config.yaml
n_layer: 13
d_model: 512
n_head: 8
n_kv_head: 2
head_dim: 64
d_mlp: 2048
vocab_size: 13329
activation: "gelu"
norm: "layernorm"
norm_place: "pre"
norm_eps: 1e-05
positions: "alibi"
qk_norm: false
attn_scale: 0.125
bias: "all"
tie_embeddings: true
parallel_block: false
init: "normal"
init_std_qkv: 0.016
init_std_o: 0.016
init_std_up: 0.016
init_std_down: 0.008
optimizer: "adamw"
lr: 0.000729
lr_mult_o: 1.49
beta1: 0.9
beta2: 0.95
lr_head: 0.00456
warmup_steps: 469
schedule: "wsd"
decay_fraction: 0.789
decay_shape: "pow"
final_lr_fraction: 0.05
batch_tokens: [32768, 65536]
seq_len: 2048
doc_mask: true
train_tokens: 651800000
steps: 13805
dataset: "wikipedia_en"
Each number is 128 + 32 x the weight over its row's rms, rounded and kept within 0 to 255. Layers, rows and columns count from 0. Numbers have three digits each. The size before them is the row's rms in percent of the matrix's.

# layer 4 MLP up, 2048x512, rms 0.0371, rows 1045-1144, columns 384-447
098:099133079109117125173122089169161165139141190174117104108150098129164159117145142136138165113095125067165129144133124053106089144130090105083133123161121123140139168149111103083143142164113149
103:073132073120167124108171149185191130108117153123128114112076174107067106098092109207145182079136112130112139132098134133111192170117169150121164085064138097142121128093122108142167088083153127
102:088171133114176097146112110158141185175152151144165148114190136155156160190084129119151140168112123058139153169112131131118107162155105107144163147111126088137150174137122106107063138091135156
106:105097112118127175182163115135156085133127114185074137137166175101087156127166166138148146131090144142133176136134091126162102093080116121103069216158183119150131140168110092128146128161123103
103:152141140136126073117126090135103114133079060138107050064227169131080165139133140171126141135151121158156152115102125122131138064134131124129160102121134136156159158113197107106134138125149132
104:108129123107135113137116108119112216114150117173136155086182140164142207094172160142145123081157097132140150208121161075093159076098097140102107192152121106103148154139135103110133166156075056
097:114127118199104141132126147097119159148141177165099138142183105137123171123112157132128130124142121110123125176091115122128180205118120193100062173132180084084137126134110112104076146157125145
103:114059161170174103085133142153113116091163177078148164113171153114109190125196139178151163101150153152110134117137113165172196102154149096105085131088167147112108135122169111110054143112117134
101:115119144089172119117158114168131126064133182108152103105113107121154132095131157121166083181149144073165120143132091108133114137159148122149149152115115106094127171092114139116130134172213157
080:138157152147179088155171104130138127102046181146153147115112133126156134129127104142176122072106085090206140171171124125123118115171112168141137179061116121128106146095170072134091128112114147
090:109082162112138157108116170155118136061177142105109112115105138113124135138152073123116166111171115106152164081146134175137159130141163116187197134121099124121141127150118132108077186085096108
107:122133109157106128078147063117078154102153129220120121086118106108153132081132169171147124162164163115204152108139148165151120138162118100178119228067106109099080171124197080137106132106131177
085:132147074147080128181128152181166132066145101081169096130127115148164138139159089162129206182127134129115121195133140162132135158166117133141086124148108101077142061155117127122151109101110119
095:177086122150162137156125112165205131102108037152153130128091150133073118128141159188171088122137136161125141124131159144082066147115165112168139083160094192157100125118096104136108115148112111
106:048110151127069161095122122104103132123128137148186200105158057082132179103141188177123086142136117147123132114125189117108088100144092101129140150123143125096166138109139065079100117116130133
098:140133179209138163143109125129144155113140107118072041175097112159138133104114131114128149127216131165158173146151086168104083052138189162131126114132124150161116112069124138107154101130070126
101:170120155131133131188112154082135086051111095124074112130086130142124177180142083139156129118132127149206169099157059098127109150055073132079174146170171121157149128157115127134130122165128127
091:149132107246139097171202100143190170084147132130162089133103111176104121128151171193141187118134126126110157091101137088158124127143182147086146092099146164174132134134081096153171057091166116
097:145100144172129160085095166142066111100169085116056127201119143078151090133120073152143162165131113175153120198166116131184110083181168146102099161090102161131142140174145145150142083098073115
098:097157118191119131188137094102121171185119089111074151135112103109123126137066121086148169103148109116164163225108125151122144118083118129122056125071120110152122198062118097153151099156138127
107:142123146112180164051158097100154085130150077127196064069151140091109122115135103113116188129114144107110147165143150064126165158166098136152182158147110108137174160124138109139133141117086139
110:154070116124133113154155103131120161106095095142083134105177184109109130122126121172124085120093064140087141193142081170093122144122082167165096163095196125164121126069125081128153133129128075
109:084112112127120129085150155160121127119172174145159161099170110135170144071090066096175126098174137068142101152144122129101089095093130140146150153069158131063105119128103083086099120126103115
096:125097122116153156102206145172126132102079111151124086124216156082085151150126176136150118132113152110093125107126084187111124133098123143112096141123119194169094159133110115189113151098129097
105:117175102093108161178132181148167061149134134132152167127086079142086169044141086144153096133135112136154105093169168069136117130132130116120126108134086098110144188140143095119091126203083121
092:142214095117173144087157108097085095106137128191092097083087180113106149142093103137127081074108104140099139114130132186158143117071100129112130094152121124135126138119084121168091119119132165
097:134125149177062111150134111121146108129181140157090183074079124140107112108065169136132157139145104133056116118120153091157144145144094119138062142110178091140142120144135066078099088186132105
097:043103080118130079154100134159125156162139135152165060123155134097131160078098159111142126106114062144085099177112183184112098129163108114150168125103051150132157197121124101088111144095157189
103:121106162154110147138108178178063068129157097095152138123111082131155156125110098134143163133151126154216142117164170172146089133084096139118091165138107120138107123124117116165145166147190130
097:081142155159065199139128129132148077101094131048085127161109131101146160117132061137136134149249133114126098093117128145148085072145033189137130158080155123118164103120144111146158113097134137
088:101135132131111130095189097166157127095122112137178172091088107085155190106141136152145114091153114096125134178144124074148166069114135124133139103076126168092112129079148067111097138121113090
111:145146197179146146149106139128131168061126096142071134114127111170114128097059195155100131168135048137081161139151136117195131130108123139151077176146119146100182093135132040152112127156137107
096:120105098149087120103143102152119150153220115076144099148103146122096137085127092217128131088078097115126144138194113164060164131103141115126119085114131109159190129128178089181165138052149076
097:145137090122113122113214157108126081068186121130132135099031075113108146141163063118143184153115109124120114123140138108124129103129149189132184136106208130121141126119110102136085091112095112
096:142150123218120121074137080139070078092122085115112182133054133125135110172139132150135173140119121137091148110119089174106112143129153164104131149105091175120106101161088130197122150073119143
096:150120091160158133158157121110111143109144175219090098142121110088110169184165153101182123131112150133161142198112120163120108057109151148151117136138080112109089091076191131083052099132065128
096:125119188138080111152140164168149145105157075147118203123118058133156128113104134119141204127167186113091187122147137084170154123184097081078158066113105126094114113129147123151129133163127124
101:128109127136151132137129153203138099132144172142142108176095127132134165140131148184161150189124160093200182162138127089163088110118130084128159132129101155100077131039167090133132153112135130
097:146099167137158113095125128135115111057152144157168090132119105177175150111142099111152108193153126128088111133135089077114119119071064156099136084097075097146112096052154112134127125091116133
101:115159136150125098163128116113131135142164133214086194086131109233104169140062163147141098098148107129138138191121102068162117136127166094109140114122103137108119115096070062103127062136155142
096:173165175151118091146142143217103104116140118155134172182154116159191181139075103094118152149154100129114114113167112060127127097117139120191128079076153220118128197084118097112064146115134162
090:124114062137148117124150100081158152144099114115127122123164149166177173134094100145160078124163096117132124110176076155115130135111131114119169092153074149106103148099101114150110209108094109
112:112106176131142075140156139117125127095044164157144190108117089185135083111094122152141122149160093111137123060123109142185123149132121160107164059111176131166147106113140123125155064134062135
099:124200141177145157102159136090146162101061075154076118127152131182100186117155128134143071083093136149130176136138090055184125113102121145123161091166142200148110194081132120151092184181123115
131:157117096123091126136109118079168110134131099173105144110192106151150134088169123103156113150113136151126152124159144089121132161145069166117116135156176116142127167136124123131139108145107093
094:145100163154136131157145074221115136083153107167069102141186165129185188096161128128144091154118140132110112153132168115101100116135077109162158140107143068113103100117142142151057190157096095
076:142170086171189129114161130173185170063114106149109080110105146079144122131083116109156192168137117033135179134142105160128132103108133162145088106138151118089113129084169126075122160071139120
094:099163135117159119161146120177111206098088124082087126093128149147162162094170116127106104131134176098123124153178163131115140104138128093143084046123105136168198120093143091095088137088106145
098:076129132122145090131149099198152122112141119135166091076129136051159166097120071132117083093169105118157110186180074111146099086140113178129106192069105159160107114098093047120109147129056104
099:078100119145150109118116188113188042148055168123134101090175133185109184115134105100164118162167073113138081142105133129086069148133141115169126106150096085054131135116128134061148099126082133
100:156114152198110108137222096159140105079138077111088112169112136215094118146108162109147154153097084087116172124151117130151155068152182138159113124127114179136132149150114116143129107122112120
100:165087129102117096070109153084170116125162100155162105166143176094153149100048149126150044154118117122151122130184110124083140207124138166190159135147037065118114150117187120089122165074096083
099:167103101168112091147119115123129147094182084048160104133124049135189173138117114167130097101143063149119136183140105121133105162083122087101111133111170085114186143140133124096052128084107143
106:122183146142120086073114155092129114131121141125126192170137135229109125128145124120175079090086141140146102063139123103147147154133083111077145103133183155142115101089164117086110104147146159
096:089084174106155084153143172158122130145164110141149167118148107132127141149109059085142127162202162120158110143120137149126142136040159150111104090107116131178092129089142132156163109121162162
098:189123111188163085157149201084139100141117154116165102117157120189150166137142181116161098095106128093165106160107153157107106135120190113184157113096098188050112162111139138128119177174175132
101:104080135120149117118094178221159196113104163139158140102177120135166133157186123108128146152157147104141150083121158128119156071118156090100132113131179148119134128150131110149130092168120105
095:171144166147130114123125120150104098146161143140181110160133104168097165115105039126151150152091038141153118188130053123135145165159134216121108145138111104140100080079138130146158122126124080
104:099203106189172106173126111135098139132045146149081080087128085156131113162123191166147150112181135140147174146134060108138126096113134161102120155083071157067135141076098141119117160069153142
105:135148111145122103141144139135142163105074152164146117131175134167147136197179110142139130127172057138144089099130150104139184183118168121142144110128171139115154121119106115164135084114144032
093:057095111130114147167116104139130080143121120106169072166171189134108132157172114097117119088079146145130150105141163185108126172195115108124145154105127115133154128170127115157116164088126092
099:119130150101161116161162115135136160163169119131088174122123160089181123126091141112141111119170172088117137129181126200082187128162211152133131116049122107132136127134140139175078044046132123
102:104130188179122147144151076138091184142115202159152112170195107161124136141104142168137127181110144121148131148154105122121151146157112138052079058124119106128106179080123075187141110100168046
085:157137129129136148145108085078089141125124083092104124143093171139149092117090071088154125090169089143132132164130065175073074084162195111142134093135121130100094123092080096137145103117151150
105:096102160170135114108189118078115063140134124188096133146175112135135133168052121145143112153184123144101163166135101152136210118124051135092102156094169094164107132113136131069111096139131031
103:090089206130164113186149125160190097131072092104170092143129088121100138162103085155159175117140111117140155170110157056170121135136146150075128161156137184160105104130126125156121150123119147
098:081083169126148113118119149168179102127131173129146111068148091120148103160129071123129207143186095134146146173093110120184097061161081126096160137131114157132071166105073134143110103103089146
098:078117131112129058102138188099148135100085150098201118188173160133074169101155125126126113077139109166108140136154133147082118114156159156103172098098189190102155138112123111120089132195162147
093:166097148128109132166123093159127125174067091151118129134109148183156104065121131136151133150107056133163130183122129109137125172135189126125114136111143104103070133139158096136154085139158148
101:127113127148095094133133088124130122100138168100179089120101142105105134132138097156130098155115112112068133130139119118139131103109169175118105167163122157093181161113094139117112075076125104
105:091087197089114056170112145134117080113113142082156087121093159140125093110112128159149111136189068169115111120157178082103143112128137159112179126148106196120156117144158114169152095133117097
096:145132144099131050103147145134153111130095116116111134130209153160106120091163146107114105136102112139169125107130168102080174100087096120138133138161136157173174136117139069120131124131172127
096:172147131120172147164154141166172137083160121111131132070079164174133106123184120167151160072132119124159137117126047121192124167162169095080086098117148153060110127066116123131089159148161142
095:128120106123139078149148114198164128146195163151141156152105172096105191146097074150155156137177162067159144130161109114172063129126117121159101139134104081122135154124149138139091157095112087
090:134122104190123145101117153128086107103204132106073147089025105099083157130089131210111150170087086156144131116132105160165118189113151076078088140113129131105140155125139079203153088143141067
108:068101130131035130141124177128127141131020146151098119125115088112138171170100096123130127204157123078123158152170112172101114070181101158072134178102089059168161151116128088099146109062082113
091:135146151171163133152137054152114152151153124122136130192133097158133134122053069079166182149107060108164172178149083131156147123131090144126092136135140178115147114068092128093131152129138148
096:132070102088100097147118112137067161107096111143127104067068106066123170131160103184128079107101108135114112102150121177089124111110163167126156187080157095123159141083142123151102131089143100
097:122143102124125119145136141186175104055101124120143149130109137104139122068077107210160152106118090119110109173109058122098173143094168169167156146079118139127090131128127109124167146117142106
112:152097132181125143138099142146158125075066147128081145072065169108195128135199178201151098200132127124121142117145089116189207130178206138108106120101133127126152128131126075056129062067099083
104:132186196163114120123124102127122170097113101113124179164122132166138129188118129138144101117084090175110146157161067158153202169136131135185124163116111133077149129097160091119145111100120111
101:135154113193075157117208144128156116143153147190080099124107110134087156099088118130148125075141130078109139120140109088196120099084128185135152142154124167142171181160071129091125097107104071
090:134133087185134108109143184116148119111040203112093132084118151150128170082081094135150132120131102130123101085119101117098086148091133191133144102095087108138104140095113119080101122124096108
085:110160146145127123117156124149122097137151132175164165088135133127105166161093068146159132120148156068127141148149152155161147101129097127125145142077161120135138174098173099079096071101154131
099:151101113112179055131107112054072140147126093151154117100148097096165127167131154150150145157140088195134130137088157111122144135103150151086075138116121182133084112140138113094142121094121126
100:126165124132112075154127168122141131100174162130137142117166095108119175113197169130153111069124088194093135111124101098096108135110174167095091062115102148181153192159101118148076108121107100
099:109151108175083187249103091129120193118144130152145122140125089132183166167106115127123193123174149117183143134130083083136201114067085159109087184062144084131116124128089138062125182195094091
094:102139085097142095110206071204182089086141083114147166111109107116093125153134110137172141188122123123117151116119155186111109091083110162142105078145099150138114148106130139147139156111117106
101:123124131091110085097169185159155075152107116132198099093185165135099179100111171131128124166171072118111121206134145111146097094084079167129155176089096098118159153158163131117143100153068066
092:043095097121137132177158128144119113155147135135156113110133043132130130118087157146166142139166170079157175063115112115151120099162127062106114141088172081150145166114116100153103094145112109
127:130141147154124111146150132136139117172129099130117160082168118133121164208116091106132118076110061110098142188201115155112124120121089117157091146081149152132133098151166124186136109176090158
096:095134130151098129141146127137163137163117112165091145080103105080132145107125098116142147086106056124198112152108122143079079095145139088190129091126098140177062154137080083087133076031154171
099:058119162137128156169128137137119136140062076150077022135135109147154156142151155137120142124160127126092212112133137109101137150139120104091028168144113116110168156105145073110104145096105066
096:104083221105142130112101103196102155124122160142170179090121112097177127119124101093125138174077108139123153166172128143172164126131088131154132213132130110135144135148160104140135151122135084
106:123126149177113102092158131113149120141143092106109152110160138144150172195144134119151187104136073162138138096116145159173126077117076126102132128091108137092119141121129097102140103088086080
094:112149099127173122144137147068214129184047175149126094130114139089126137111125153117151155110122109158176141134108044086129141133137066090052143193112084125127121142138145106105080182162100092
088:189101190081160139105128132148167099116124063081139140185137167088179115154138111147122087210138143114089115151142142067119142166219134139150179157153160133134206109108151135135129096112108048
091:142122153170117127134109117165155160099110139201081146106124165178103165075082149161121154159147071158107146120152147096153103088157143173165097172125085136093152118117167075137132128127122101
107:132150105177136075214125137096140089122127103088126072134123170108144091147057077100120138117142129092123133126150114165112147136175142178142138143120138201169149141129109137179156082100094130
091:136151064118163102133125140162117115135118066179205149134136082139117163119125108125170122183152118053138135098144128115080103137167130151101129156098112092166172135083116088142102072152125132